python train.py --num_hidden_layers=12 --hidden_size=96 --vocab_size=3372 --positions="rope" --qk_norm=false --parallel_block=false --init="normal" --init_std_o=0.0 --init_std_up=0.0674 --optimizer="soap_variant" --beta1=0.95 --beta2=0.95 --decay_fraction=0.774 --train_tokens=82870000
Each number is 128 + 32 x the weight over the matrix's rms, rounded and kept within 0 to 255. Layers, rows and columns count from 0. Numbers have three digits each.

# o: layer 6 attention output (transposed), 96x96, rms 0.153, rows 79-95, columns 0-95
# v: layer 6 attention value, 96x96, rms 0.122, rows 80-95, columns 0-95
# gate: layer 6 MLP gate, 256x96, rms 0.207, rows 0-34, columns 0-95
# up: layer 6 MLP up, 256x96, rms 0.19, rows 0-34, columns 0-95
# down: layer 6 MLP down (transposed), 256x96, rms 0.181, rows 0-34, columns 0-95
o79:086145118093113097138131121150208098144126146157197108099090108197108136141120190163137121117139105212123107146159122154098133077125145141124191168118113108162105131131102134163077059093057137124144143066104149145133092157127109164135163099135078153192118150134116171113155121107078150154
v80:100112130105076174145140079115061143089137180055079161124145126158110135127115141141123093089167051084105114152183190082166112141128153103135151126146130124125058143080154090224186199152166098141196141216080092158120097123121110104141033132141151094114145124199173182140053120167097035093
o80:135148147098104124162152151154099100151114151040103203131111192136110091194195137123079157138164046122144132163133153105055140180112180113105114134073115159138185110085144255194104092192136088124099111131108130124152096104182122121088141110235113078166148125161154129129133103139146067128
v81:131111098076133150089122181118040172123119162092080121095192074144129153149160078115070069130081054117100090141102132144183140106127176149158145061163100184141110110004119171171121100102178106158140139110153098148099121169148115083138083033146132139184189082145122148100105194129071111136
o81:130075109144171154197150080138093117161091165122091155190147130125121123186178105093109186174163128226096114185105104169069101170117143148133090141148184162109133091010064240063091072138161081088177154119131136062152078140132080148068143185118157149200171174161128091109105144082096105096
v82:095098136143166090113140100196166136105123119095143143097085155171090120185105072117138107127102142155073121159145109162154091126152179175119195173087163099061137162122125187117148060066118173144084104169103164126139141137122177095105091107117077027151143136104127145101127129120123122145
o82:135132129112158065118156118148119120168067174155129110141087130132107104157095113169113125103124126178126072111123141173208097145112141116152159091124184153111100171101195144107134114055150131142130098206112148161134127152105149115133146105082100114143142060139112108100151118168155110111
v83:139161154132129078090130207082098149084161146158091169112113114148062109151140131159158102130098120130096079118110115136162134147152159130153152119133085084058111176150160128162140122150161114147098129093102109109146129150151151134119185179144102088105139121126128115150112106201070163166
o83:153206143125134105130109130121100154089161152123132099132114123122076108167071144132169110123117135105155104175099109163216127102109074080156113121113155115103134112098109124101095118128128155137088149100155087135154081181114127102093158160170148163120104108136087138098118092106142080117
v84:102086100134092133120089149096174173141137121105107119108148139131113122152148116148121207108133182167102106090137080120165104096163132151127157150179109173091155208137109103138088116124156114126137125175105086155161141210101150142175154113118055143152143099094174150137160112101181160136
o84:078095113200134107136131171113166155138113095152098092096104133183138100194135112106127091147091157179176098173193080107151092131105096107138122111151129119117165159137109171145120170105178133059132176140146138130111161183135080117106118080171125080164126109100104123192125153154126133147
v85:124172120153131116129089135081087093140126090081146152069116128108131149159110114123117125124220146136127140135113086153102126116149103062130158089167149150163202133150109105090139136161133161085108174203096178117144106188118070113168165108123119133121177151219109096069137063154127122147
o85:158108075216188130184119136169128141128113095086157158153090179096096166176155145114077106109165119188099168133157190160067114104155111129099112150142148138153046136204145144154163093111157116169105172136097157134128139171086092172113138119156186118068135132084094102134171112105124097148
v86:090114109134155161139116143113144103141129048168187112150137083112134144121085117098165145088159164158094137078134118090095124136112095106101126062125120237104106156085130168079119156160201158094157129086149084085131110115122087119109165169113176146126165081148108158096134141130093118192
o86:128155128149164163168123105101148104123091096194176078095093184113151054111169139172190081113106167132116147159109143100019156149111122103115121112137118123143101134128163144128082125171204153097164100134170113131194112122139146149123159150151152142112139138124144131085119125142141099137
v87:131101168129119088117105100125138152179083167108103141113107070162174134156142144162069089113091093117098122156176090134147137117170134132138112126134157164100131149123092135107126102128146141113142110081114212101079125155116144087152187130131197148114120131112089178093069151112140135126
o87:172100104125109154094131118160175096144098152135164142108147129104112102150118134130113152101110136142094124136153109091145081116141154110109113067125150131126115131130089121119090067131121087144128097135119136131081110109134103098132160134157160154169167143084111097088084177120138148149
v88:073135094099135122126051116136153098096119047158194077139142099170158167074060047140132154093082127113120135117121123161145138146098051077134083139140162125128109118157127108110111069152137133089167114111098127137071097132144129128092159098123193140114129166168120104139149131137183180151
o88:096125081078137098173183137161109120074159135126159040088089153150167124081084083158116138154168095099094122180139153117065136140155075166130169109165150133209081098186141129092127083127172155093121109165147188102131165135142114166106108099128197133113142119089145163130069203145113161174
v89:143090110109114126124098161075072153155147169172144104110078148111126192119156156157077143096132055081118147189159145131074122079103088125128103030182124171163136105144122108143100101181133105184112118106093099093079098071130131174135175143110141140123131181107076078144087156096109132084
o89:104149135108149133132100104140135126206101094166140152083116145132090113115150112119116145080117079072093172160148130124048160135162102184175091062126094157113102078120048139153166067143143151133151093076098102109113082150097111169103117168118122182135189102140110139082072172094127154083
v90:150113160172115129130164128060134096155073142129111107197149105094155143108079148169187126100146122186088159164097097098096140156152103129147060134122125115103084173178098063185089155120115094098144034033148132096142115114124102103162165143166114140129162180161101116130040068156122099108
o90:119113090104125145102119133105130159074141118136176079186162144105132068068052197131108113136117094107145125146112096121079133136134072109156175119124080109129118132144130083224116113160075120101140098078193160106110135101110122098145159139210098160107123129149080126131085138173154108131
v91:149108144080138143051118100108125059146152139172186149157146135125109146112110120169125058160089117189123138117119094167141147148088127149126119133099150151149093130134086096115167171166152166135124178134120111107094087168124122126174157127138142234153076141063189117095168149163119139154
o91:121113109144131140083204163119164137138153195134139083151156125108162130127167170133165109153091112133187140188128048160155158124116104152127133153154073123167151114146115107137131121126097142142116122122117129108174113130098142104160224138096118149160090125147144109119116171086103161131
v92:167098093092123130037109144145194094140113116178119156147124091175178113185068154149113181128188105146185155135142101161180103118167090167136129102115132111140130105154173116083123113079110120215140092161092136168121098150138140142163130143162115121137124109197093107117100129127149122127
o92:129114144129131113134166150114146196120119127116130118127129155170151159135095116118163123130113153126109143151120151115156077174117101104100158109099166135126099050101132135165171136043078089167146105108122130134067145198137126144127140139156101119099136095106189089149099129078102151132
v93:178133173111096128144114108133152103172130124134167138101099113124135122171173049069134103125145185157125137086057172084082134127125140150053133183138095113139197167194104173129138113085120138089185075116135155095102169111061112155077170100073124122107210140113150157063153103124145130095
o93:186148108132096147088017113102103109118173077185161115136128096114153120133080133105119108168089191151176126106144109107130130125153089091126148137156169160118126166142095064117129096073182124135085104151053137096117174091107180151115108128099112122087120128096191068120129121176135109108
v94:105160097107120109134138118114137121124118095141099058147112101149130123122115102160126143079124158121117146144138094054172167101067096115157162179141152193099173142205124086026137086120144134150041112149104127099164139068130103098112153129106132068082155112176095084163143054182137120099
o94:145161089150154102151127139151071121104123097139156070055057149153134189113151133130089190087144157132129176102156166110125135128060079115095170098085197122140137077143119101099125125142104145129110140139181138134151156081105040111104136096115090103082120108118118124078145104103107164150
v95:120136114099144169087141138106080180107156147118142139135092083140145107074120118177165113087135124111113130141174122115172150123144151109093129122127075175103159151121127083131137104140128108144130097159085154119169193168106083129126159119102188182117093151108127147107199188087130091134
o95:131145118141167132129118111101163136124167080060176147097157129107119147124137124124160157123109127158069131128141127115126139139097123112118096139114112149150144084150085111059134082137136168103135161190155137169110100127106129077148118080148089163141089142090181142156171175131159166169
gate0:110187072122133154112160147099113131134113170121147144139126133114184120141117124116163140097077128159114137191111119090156109184136142128102135081062163094131117136111130121165174129176118142143163150106108132120157156162163101087112156116178182111176140097134138146121135125086137179094
up0:104141141145140106163137145084113090127142101134088146155098119154155136097149124117126187159126113157168135106137109148132141148102138144117120127111134094180188118119125107105078124028096099141070063138129092104086094110130133111106168098149062175157132109123128121118135150083122113145
down0:147164109115140144116074100114108176174082135188107154116165202180119154077100149099152076148086141079118109166092086118125136128117115144157115171115097140155147158114161157019158150089162140126116168131124100162143137098168127113119089131140143132191106102090115115159121155160133121111
gate1:148139168117139116130095137123059122098133142114125092111151145120091105167096150135094124115102129147180160106132167168084111165095098194174067088108133146154161145174127131155164133155144105158108125180147092135142113081146159091184103116141138147115056129177114160143110107109149122188
up1:119103127149157117096122093111106108101104137109099134096116093106086104151113104153158166082162156129125091095094060153156139175070115142119186104096104136116100138151116076012131121150091167152129159148104131110112157166128120079133125169156133150132093146096151117144119099136187165135
down1:092157125157141117112163131176169119148163136115098102129137087160142170099099177131161165125114093129109115052160184127114139176128157137127058129162101124078138111155110117111051035133165132179190107133127102151125126141148110114161155128101119074158044148167106129167107084128133117121
gate2:152118087082172122131146083061164091116135181147161139140058100161135151097130131152161133098122083075164141138056124105189106153117097164118074180185102133142122104128114127161117060102111168150070175152066055138092135100129118106157116153218143180195104128109165102107149060102110124170
up2:130133079148122117154087107168176167183129064181152147127075161100148147133126178103184146117135113098165139132036120186156142071118172162139083126071094104189118101075132135143160137133181131108093140111034167094153147078154081071141116170210130135151124144158146072100101110079127137185
down2:111129182149116129136176122232058141099071117112107127134140146148113065142120117169101096164165137123077108161151150089129095119126088092155118047201148196110112131148132109068077181122077137144169102110095052156112079148124153119126150131068090083113131143122131153124164117148136111074
gate3:153137109155149112102150139113106143157161142112109124086129123120094128165122153135049088131124098148154186143132147125151135115108114125125116122097162058094134101112093157094158148128134130120086120102108134130085115066072157160106119164135115153103092075207129028132104122162090111152
up3:111147080104103126105108128087115132093108089179171100106188096108103102115112142133116138176172116147124079079072158144114070154137053123107125127110109107120151114148116148130123121122121149125098125134146077110086151187124072130090128082103167139095164124058079103155152093114173119134
down3:099115104100156111130107150129104090079118119088117182164121112154140147154139083061129115126077162089135174118098136082137149093103162129124170130140159168146135119118083106079104124143169171128122145151175179125128098109147098103144069111139098108163123155071122127120149146138142117204
gate4:180105112125180143137133214146124133120072077094148076143204127127072133108142139145093167173092119152103146112182159153103114068127061099088171121182170190145116111119154100126074101178123131086092135134128098126107074074145115128133092150089091190072119149125126123127085121142127190077
up4:167186117113110085203154185205128142123128157123136160176093142120094114069140154084100092142145151104121131154159134109089104181126138130158132084086194163136142145133156091099111082120091133077119104138137178127098077108140169171178133085076122184159177133134151071138103119131104094149
down4:071111107169191127134132156139121069145102112119134082124192140161131104161135134064160201106122081134151096195206137173137167072138130125135156201126137119087104084123122131116118119076189067114148127150141139159119106112157203096071125145131173206119085106132094166144095100118139175082
gate5:104157190132146135174104174123183131140125136107133099193082114122132142161141056114124084142065170081146092133111121128088160141137134108119155095161124159129203086168122091080149158095122079143177105137129140138162148124129161200187120117153141150139144126075167095153125153108117076148
up5:168081134077137114117124149124165094050114083072125142141079103161174137082190123148148143076099108163122130116110137198139055119143085125100179133165106117109122137145143153097112116076086152159092157108144145167131102146165102188134187088149125146126061111130103116100089145156163161170
down5:121128146016118062154111105121091119122120181124113125086133115165150178169086110150160134100158135114187060088095103160092119109115108119132084074166095079088129127145142066114168041140152131101151097130148133080091124131115082108148049157079141139135103183095150146195134152115156150102
gate6:144103190116128110160047136111109190137107133130130135094076126135119137056125130104125152162104147106118169135107113111157085139091113102116101140116149127098130153168122124169165108150094112082118081133156152093089103165155200095124136201126157141128125150100093146128131131097093155098
up6:094103146177096091146079163126110150121115117129105155108095109162109140164089141158088131137104167077085121111071063110155169126119112144166111151115141102152126134138090144182080186128103141108155091117170090098119127120152171132094105180092105130168164136118087136158189106175145107148
down6:123090172083166110088121124111114150121070104112054155098105137156109166066080151124102117112124144106087174146080105106111135093104086150138089097100117166130160129163116105131118106160129117207172137191143102095111119142182112109111129131142141100118133134092099182141136077122121130158
gate7:036130120100178122114156108174143145103108087149125142134183146119169085176083136139077132139144128083151167137142126137154114149134135101158080112143129152130217069045143167118165112116133128133079094131171099124151154124172050170141149141127131114121099048141060103163146128099145116110
up7:137099141144179100069134141124121173138143120108098080169187149183122103156118117135093135099050165076134130106104136162037156132100112126109121120114084082101186106139115110099101113147104159097146116091113136163138150100071141157131127128125146123104085111120111102177189066162171121126
down7:124150078095056156090108134134177128119129116038116209129125059099119114085135094147125126114132177165181173178169184127138071114087141127150118171121137064116080142079139120149189127169168157167133167154135110148078183129156118127091169099156099176101133129143150157155164139116144102149
gate8:111118141186127145151176119136112144083083107115150081155113129120099120140171120134141096138127156131153106155167180127194083157187169137108183069131157095121141142109105150182154125127138192140075149205116138058092089146133136106188106140130167191112110135106128135145157131123125176092
up8:126168095122137139134143142137129126148098082175142109119066137127123113130162107124061078135121088122117098175138107165138119154112105173120147136103148133096122135098133200083159139103123199144123173084154144171114152135183081154112094107129150066138119162124115056100124165065134089135
down8:121140127151113094056137082128160067150102115095139165134113115126105120122179132119103165144085131180123087133072081116144108112116188105125143157158159069189078094108158091061160145066141142100124148077107097181154121154099122133099099134099138144132150117117165120156156134171163100173
gate9:101149140086126105109171128138115063147152161145109111107133141034092143175158073120139117143131128067142163151190137158088091082118122084088138096173177065142102125112112159119138171114127133087129152085098116137142084101109132124119115102142114093120124100174128095129119111162102121114
up9:168169130142139101147182163151161144176149130161152111089122116094099221094121182144088105118104143140200084124121121171116132091093114102129108148151148149147116135201134122100126118142144145109131140137092139117146133096153169156118172159146116120129140111087153092101093108093165121141
down9:073099047156134155205101081105177154107124167196161147107139144159123109147152116106100125146174156130095048114117173099195127095143108131140093136186109084179158125082150103141136137158098106131114082139087139070125074171160135130136124110114164188113121111125126109143113136155149141144
gate10:140165168169122049148117212116133141087082177155142114136129076134117114105137089157083184050177077173132171083125186156157073051082165125126203111084116184160120170096112120104171139133086125138098172112116212148151116111087122129079150156136119106146123139137137140027092121105151124108
up10:121089096130130212067135118121124169187096115112097156104187108170079080118127118158169158112112197119121138148177099113146143143172070140086093075114108136089197153095131142203047101157136142124129153113127126117142133126161131072120100048126153133164120153110145162117165153144100129116
down10:216099099078161138127137168093154083135106120123078146122140114168178190156180114113111092104132084130141109138117174174070147052143141049110146069137159095126145128134163150072149123107147148179113104181175126148147103161161159090134121098123029130113164094079129118145102190149112099132
gate11:097053112089144153095145127147120117103075119143120121128128186145110073203120134101097141126155082162111093114127133135164121056103080165110105137141153150157125131134115162126124172159153126126084130119141211122134118117099096117112163141101113073072103168129108144070124090163137094194
up11:123191138151164125137098099126150136113135133162176123136181147106118127122113149152097064094134157146168155112174149166117110070087110126102119165168103136137083061170125127088135144110088085097146143105098123088096058132136126090154130137128131066148168106109117126073112059172133100128
down11:123126119107139073077137155142127139117192114189136144086121146120114148136070120097165153057070168133202139102082135080142181101142157117126094157128103201158059156085144099000108115157125109073150150108134089126146169162075168132113140181133075113129078134120068134132132133123135123049
gate12:085099109120083133112139104123105116147120104155163144080159123113138117156131139126158132150141185142167174140194118165114098172134128079154156135158109128092098158064125125086129068061205086145172061132128130148114152146082096119127161211201146170187102103120130204138102126156061123147
up12:176108105073119105084101126110176145164123143140092122107145141117178144163141167108175185099141110115088126140112062091159100138136203107110168082077054110206128157150136102068155107104162135184146109104134180113108161115100166131129221125116138164110157132127092084122094115111107121173
down12:069145156131074132087100064103095086108178114124200140095157139105140151111139094130110116138125196135134139153146193194114113112135116146187147110110157155132141143133090127107130035097142120156150146116134073058126097156104138097193144131139169153195096143086172119146126076175151136166
gate13:123098144126095098112136131119121173136095099097130098074135097122114063118178165105121144119091143081104180155185156120131162140092148132133144111131125145202099137120184131045179118081146130177136139115038186161110152108130093105093096139148126110142090173162077113182136130084094123128
up13:149071122133140131117104131142107152184155149074156105115133092123108100164156134126166134108182179094117210129114131059128131139103204083129133132139115093152141151108138192117140144155130094157095120129121137054145174140125186133130171130089091100169164125119149125172127093119151079114
down13:121133074123042119064116105129095136156133147062124169122119087144104039153118148093145159134162170154074105117168116149113158109098167120167114106139115137095140163116073153042170082094154170157137132129135136131087152119126084148128124086103096075112105112163113091148124211126142094108
gate14:072107140102081110112105105141102149141167106135162149112139105072186148105090105079140133109135170136164137109126126071148097175101131107148107141159157094142151104177126186089140166157103079064099158162174138175099153143146101067110099175099146181092146103136135172124156102121140143130
up14:141161106140105122119134155130190104103168112177088081113078128139224162130116143129152144120127095170039126097115099124133111138128141117108121143120149105136096150169136129138141155069157135130126087170167120138102131116106113123137116115072156096147118114113194115141124102086143117124
down14:057108176097171146148149124142162136088122116104127090106120109089099148134115143098131125116106104146162110130141100176110161129120109147162150130134115057188133143176173137064142058210161114091127121074137120141128124192153124077111143142140087124128090136158142183123173115101171151096
gate15:082150110101158120116157110109054091106109105132129100195147151160107136154137094147119091175121121165140123128113153174161109135085049150103167098114140107132152111149091128171097130110066090154150113147142075106159169138149125167077109074104096156060127079193167154174133098132111159099
up15:113116042115132125134109207116066156098214188117175115176153081117149168132138134111102111135138159119119058147175092153118132127147121164097140146089152134151149127128140111123116174185175163161108082110114122108100144122109143107126118113159144153105091156143132087165141076149107168149
down15:179142141063131115175080168163194072091138125125120175092080091113091136184180135090124123149111152158195158195131140172114136151124160128106143121167127170165158138133107164158126121146081124132058164139159174168138123144112104134127152140135156119112183085117140104116147088153140151127
gate16:080161152096142111104081105111122124169179095179146185134185091104130101135074130101123188136098125106128115105090115118175111171099144123173175115087170097185113103111130152110109137098083141093097168123116096080168130119110076127132123177117116149110114106087167090162092080126056121138
up16:147102166153172141120134173134120118152148150137120134184127154172163143114134136095106096133165149145131154174194129184077167119126074092145164188106141114144099116115127153076152094142145133075147160155116180169158048154135167145128144152111094119117106152094106131147139185124156084121
down16:182151153147149113163181120133121144097137117112077090180119134111138162101108111152113110040173127145126139156068132111141093074141086134085157155171165101177170165118124146157118151115167124097120111153111144133139185102169134183146117111104148084200079187116162130191130072162134108134
gate17:142195146095128105127171164128112220155130188157128089158186127172201155085107105083149114111126152071133143176154138101141157128173137110080118120099160129113062126123147139100146148117121120137126121155089140107140139109163103101085138105133154155137107123094146171098132122143092159200
up17:121076141165125095142112134145119016092111103124143096127054091125119140160144150134152152117123097144148128094095123107173096150115121146148158115132142145126161138177088130089128167142095099100146086099127117131151073188161144087102159124127135119068104162119112082157093125103111137102
down17:126115111105148144126114093094158180127143150116161163139139157151099123070132127178092111115073129099143107165145162113084137125109111114117165134105063060147096113062136128151139128156124076182172083136167164129116090108097119155095079098103077122128168110120130176088151136103165096176
gate18:105135151144161071241115184167099140106116090127104086052173069151165190113095151180129105102092122131081164200152122141170161093110112128149080180069152177121140073110126099055148097134115148119099113093143119112077162101152183137133135182139103108134119137079150125182083028128113116135
up18:083133140110158148137116115135174172169137084110100187158149120127104138127127133123120161177109114145096156212134132141139133144181155176141094092109128081083196155102088172143169084118151143145089079108090132084077159202159206204180162181178166144136128112108139197098143202101101111130
down18:120140123148151106174107088073120098078108112151140126083153132101130162088116120081134116114145171105082148178146079130178148148140148046193112156107152159152113155155149116156176056096106165156123102141127109119155141132192133149108191211126107088103130071099153086127065073150101110157
gate19:124146148130156138109154127059203131105131109109171170120138081154129149139137093130146149099106163133096131139137068137191066085131137183110069136152074119119186147126127106130134105084134150169156094116137066133162136163154099118123156080076143132098042040075151155101147165149108081147
up19:170151135088124088097175079080107111094142139143135102100070142168116108137103176080090187106170139130108178111184183128168074102107060153077112134124114060146132089183050151132145125129110155141166096114112026132192052078132136122144175154151117089118158126107152153160099131101074126088
down19:194115133141110102110173116100061174104173127151110156163091127089083117119167143115135124150089130120087172130103113191059110121147129157143149198069166078110082114116104117138180086088097132120100148122197117132109077096151091118139193068151140163157159140121134126139122088002105180142
gate20:110119139129121170147117186206152181087157165048170140178054093139122102128164125150098162150125142232074155114146095118147113187132087120096110158154124164131129132129153129157148144094144138177131119078064125127096137147117123164144102198108121181138118179068189140130143128140089137151
up20:143116131130153107106108103126206177203125148145122140143201115111107172063082158141145147082104139087102124175217199200117145133131077089101105174137098126137149114118153142115103131105140175175149127106136140114132064100130144134048171163138087176166075084129098144098131100130132143147
down20:055140140169154177126139133112152166138104064114182130160132100060128157095123085090099102098089082123161141114142158162158100173137170150082130135100161089160082133116200093139146060093068113136103140153147097100106101141141138150137112053064133136202140131103184036161110159181135177141
gate21:150115183213125100161087083189093156079136151121156090104207117135027111127124141154103083152123122200073126186143181150127116085103115121095158048140145149104157159150149099071133070185133155139096115097156086164193115208029171148130137136035137163125094142083168112170095143150154175145
up21:155203088163140217148172163155070126112110120109100161132147122156114145144094111127138108105171161177102155161104091132104137113104153132127190083101132168084132133108144117123165120093124178128141152090066101120179124132097118108160081123050125098186124068106127124188115130162128079078
down21:183072145131141064165097095121184147157178086157138151131053092184126212147083128096080190115153131124173112055090127174140128147068165162106104164123099108156120085162125083153149154123147099082130172133111130109102206064112129148162143141144136135095088131109130141129098082109117087173
gate22:119113130151171103129208139172154177153140151078138143162127114122134109190152120134148152178108098140129085119156112125155126154134185157202219174089131120163165084102147109110091136078175117078087106176127121148061124136150098142085136153072096113099136112149139137134142142114114179114
up22:143115141090129115154150112103093073097099166131122143165132131120093122147121098079132170168125134122193089155098133148110098173121106182132135095142143157099152151137079156112172098140089153125157115122148107164132144066099111047113131158182115067069078135082128150098188205149128132134
down22:098098125149115140123178076143117137103131125117220128179123133107162133129091115155177079170137201108056105111170118113138167121126167154132115099137139130168193154164099118138087101167182099182113099111115099113131188123168110103122102107142099180189103154122132165099130162150112133147
gate23:100076109114152093102077141090154109084130108130118170077104178141159129153116155124120124101144120131160164116188137076169107131125137137126133071177120107111101076131079105111169121171157122128165149141146145142104146136150198114111166183165159162084129082096144108127155120129135099110
up23:108112099088079136117158077133141081084117124195168150102166075115097114175119164136148157138124156142054152169136124110136128133105150096151088156106140144122133147161110096089123085160134123143121143075093169118137143105181102131191121067147169058147119120149122150191163063159076100107
down23:085200125168081130115038150172167123103130077138094115122099158140115144113153102077130119128120104190150157105122128104055136109110121158098140107115132107176115132059096150044171082141146122147104090096109100157102120113132120136103162063154142132153129076152092111095115116127111145127
gate24:161123123128176119103188107058144142130110087123095128163073132107141138158179138159081128164130157140118094011076126114123212133084104163102092132123141148132101130117126147092140135093128106156147064112120097139070124096120133100112133124108113130126125122137158145115115194161132092131
up24:129103149122119133166148102100128147118122148156109080123156145124098118097156141138120134129099168069172139125161076170157160151105086163140102155048121143117091135107136107171081119109190128157160155153106083165118162158120139143101176176180101118122129130118130094138177142110154112140
down24:078086141107103091134128102133068124155188172124098111052165133133163140128128125111207122100102143053111114159137094135115172131127182119124169160179129139093095108122141135046120117118147075136120122141126143092212134068131142143151157106124100120094156123119121159114105145143110072129
gate25:121167174156145120079137123159112115078171151121142094135163128061129091171172146105080111145144089192124142159152170123119135130136133103085133154070104117094136109103104124102097132147131154146106139070176148142161092205039132130164075117109108168115122128114127129109151205084099122166
up25:159160079124076036182120198070145163187170121136180184159086115136191151118082122163173100060162116137129150159100146157145145113155114142136147097155131115108102137168125125161138081163088146114149166113121160121084164099108127128117109146083120153110129125070091158084097175140085152123
down25:104087090178177116101114144160144140092154105240219080110120152179147165156070115065149125149093056111093095092157090114085112110075142166117113146117160149147128095083061178084151127140042128158082162089126160112136152110120148131154075115094105114102176110154174135112130144107109140144
gate26:173119100157146104159160134113159146119150053127134185080095162084122161088124152104134143121126123135092160145098134119130119083089113126145155112108209128164136109123073198063107168135093190092117118170126079074188085144194172103059064167178088108180147158104128128131148134128171030161
up26:135084100088138135144172139122094164121145144103100082132162093179089100156152176133127223161020115129186093146174121138133155127154087176132137060105074121153145084100121061147137103063178138110125101088153150076119131088062188160078129165125155091166151179152157165134109117100171206061
down26:099111130173136105142121070144182094055169150112142137146099141149131150176114138112097137183167123160116109120095054166133093162161144115158115183158070102159099087090151180142114159111144117116104119143115115138144114113104114142144105118000121121155151133117120108139117058145100097131
gate27:037151106140146116171135178156166103151112146120158066097153140072119057136135159077205126136221138120099105133144097126141109125146135113106147086151151110144123134127111067109128081073131164130117142132079184124121137099131172188124178173167170133127137113150102127088125147135101123121
up27:177069126107123147088092178159143095165104111127104137184140120137103088150166094163107133103137097131099126083140151152110158139108129180127096142137113117115089164127095157146181176099149157097158139133132090095109091139094076102133127095065090159213151193086153124160112109066168101128
down27:153104106141102118168142114132151124133094147181093176182103090138110139085131134204113169105201138116091115140125120127214189081081110123113127125064105136166127146178123159110101115075157170146110124146073143180185148143145152128094137148057103094164094148132123104152129143146128100127
gate28:091128157117164141109169144102171107134116132101135136102079144041132130132113139089141120133129098179137104104139129098126117101104125178154122107124091103111162098152132134049135183097113136092100167124135127178160146160185077077132160123113154075164124145172122143085171079171200104111
up28:123100136134106114188142102155123077128086095132100175068106154138068109123080082125144124159145152069126137084121113117109064139096153090167109126125118133132084144066137086116121104095120155211188121080136145104164137147122158138094081113137113158081128105091174097166113114133141111078
down28:165170153115149122092136083090159135126139155165077118138164097144134144148140088140128111120131121133070149187148145136095113077084103126158151136198123095156095146199146095117143135133113133190096126117146111116163166109172063183129131123136168117118118036112158124193100167107123135102
gate29:139141136095109137148133139123072204143150128133182081125150129114162190127119125146144097175138104126098084092113118157162157097161134127088158107142149166138140161119149255139102098126090074100137104099165159171123088123049142153139122194109063162125109129140140120101163127102112103138
up29:109133138204080095063113149161122147108149101142171104172179178076100183125133110097161130098112096095102102154175101118125139114186133053125090145137124111124118161069089148140116121111153197093107153153082132052161155123158142088167157115141120158133122105133113162107096102095114109059
down29:130164105190116100074110153137092082163054155134131118160146113144174076101144143137121141153110141129091135123140062137151046158156123132126055190114138126103123128140131161134137119121136147160152115122131120110106192142150174121104125141047107144128168162119140089059120146198145170088
gate30:111113151185141120102113112151113124088134138195090074078113128208070165128112108097120089115139208168114125171087142139108145130090143086136142079154146116095141199085084161083137110176142100127104153139124165180221115111105157176116088160088110128121133199139165137203103127110088054102
up30:105152127180061165134123202182095157157090153087087124071112086082179073158156185111133192089112114231095151170161146131128129141144173118175133122110149056142153058133140161128100117116128144168060150109161127176176118161110099137160125117112169087126136158150174086091140103113123137176
down30:082112136137156080189160118140119068122151159125101142137146101136140113189141147083146051116114148137118139134138125102121081077178120099147105174130115074089162144139095154155111121121125101125108177149089174174174098066060091162121125156206097088118127162144181129141160130156094081045
gate31:083074099103145161109123092120139125162112195140151155163126200088145106112111161162097112157146141104154142087119123124196131140132157081128101104129133138166115125107143123151125041144132148096133059109160140136102116090177149150096166124090137100097163139150094096188189174200134108128
up31:145088146150091160108176094104140131129115143129125134109143128081178128123130127093139160114141123139125120084167139123134138138062181101140166118189094166122152089165105159120090164145060132219164090180133097146148135210149113129174116151108086146089127155108097135125184117148150119144
down31:094107123191102131099053128130128057103153125124085124163109091122133147113106166112131170144137121149130108064162102134068138160131107080086157148161143112140117139112149133129066122075170121115061118121154145108120124133107104107153122113071121089112092135132076124130124125128092137156
gate32:140118196138144122175149139171142143128129078091119181097163165153177146063132146069127124087167139123108089106112136093158094082113149115170149078107138099151134110094140161090088151136159105135113091175153056200115093130229099120109116132121123197123094107087160167140134104148168118143
up32:135101121136140128125136163125127044147094151173100126184066078091105119093112082099137120141127120172168176138117122173171094120111104114107101175131131124138115138170173107109150136137111155124108167112117120187118186115079116107115106127094113157160112128194095096123182117103183140136
down32:109127171123120148169117149038082113146080098107123151144110109094135169165144065117137066086130096121125120096127118139119128147095132151163152133136103127129137160157160085191123081190074113116122136144115127126170108138110173147126134158000157134166095144117112171152124109105111118126
gate33:091050131148134127111143121168174134128098142083085111139153136086121117128141155153107139066168166095112110129090104098076081155146145146124091145138166132129077088122185151128106101091133139167179100114121155087143097197174117146127097193127175157122142136119108148114127148128154081144
up33:138072143150147128132099138151117146138114172101112099147186145154106214125085097072141048156114120084116091164102089143111085176147160134144188051144157050148128151114110145109086184123065129118142130134102145105131114227180134152125137074160133125121167124093104132110070129146121132092
down33:103145127120088079069149121116134152167119139115134140053059146162095139126085143104130185132114134157177129136114120102092113151075108191117100141106149176076116160083082091118125175164179123163121192150135066134052086099184158116164169135122093086118150120121098118193153127106132096156
gate34:123103137177082119144124099170114137132142175157121166121127142078139124143104100130068098162132201073119086139097150142191159149154174106132116126100134168124136064124079143110119128158089121117143145140096177138099101109143149151114173174091113070141163134127120080140075128087142125169
up34:134164112101160089159133156130089111134116129138133099160173081213083111126132152111173121135109092143179107133173143128085101100123124177129177135170153116077147106137138094078078146065096070127120090123194097163139131150142112148131090122136160123134158109117152149060183163100104130079
down34:127116049120078151110063170135119151151112084138155160142165105145128092144149129106100080144121094126135092178129149141147167067095109144140109109161125080112117093156152119140072119102052130082119095193101143193107102106152126136106123161140082141152135121164160121141146134144153083192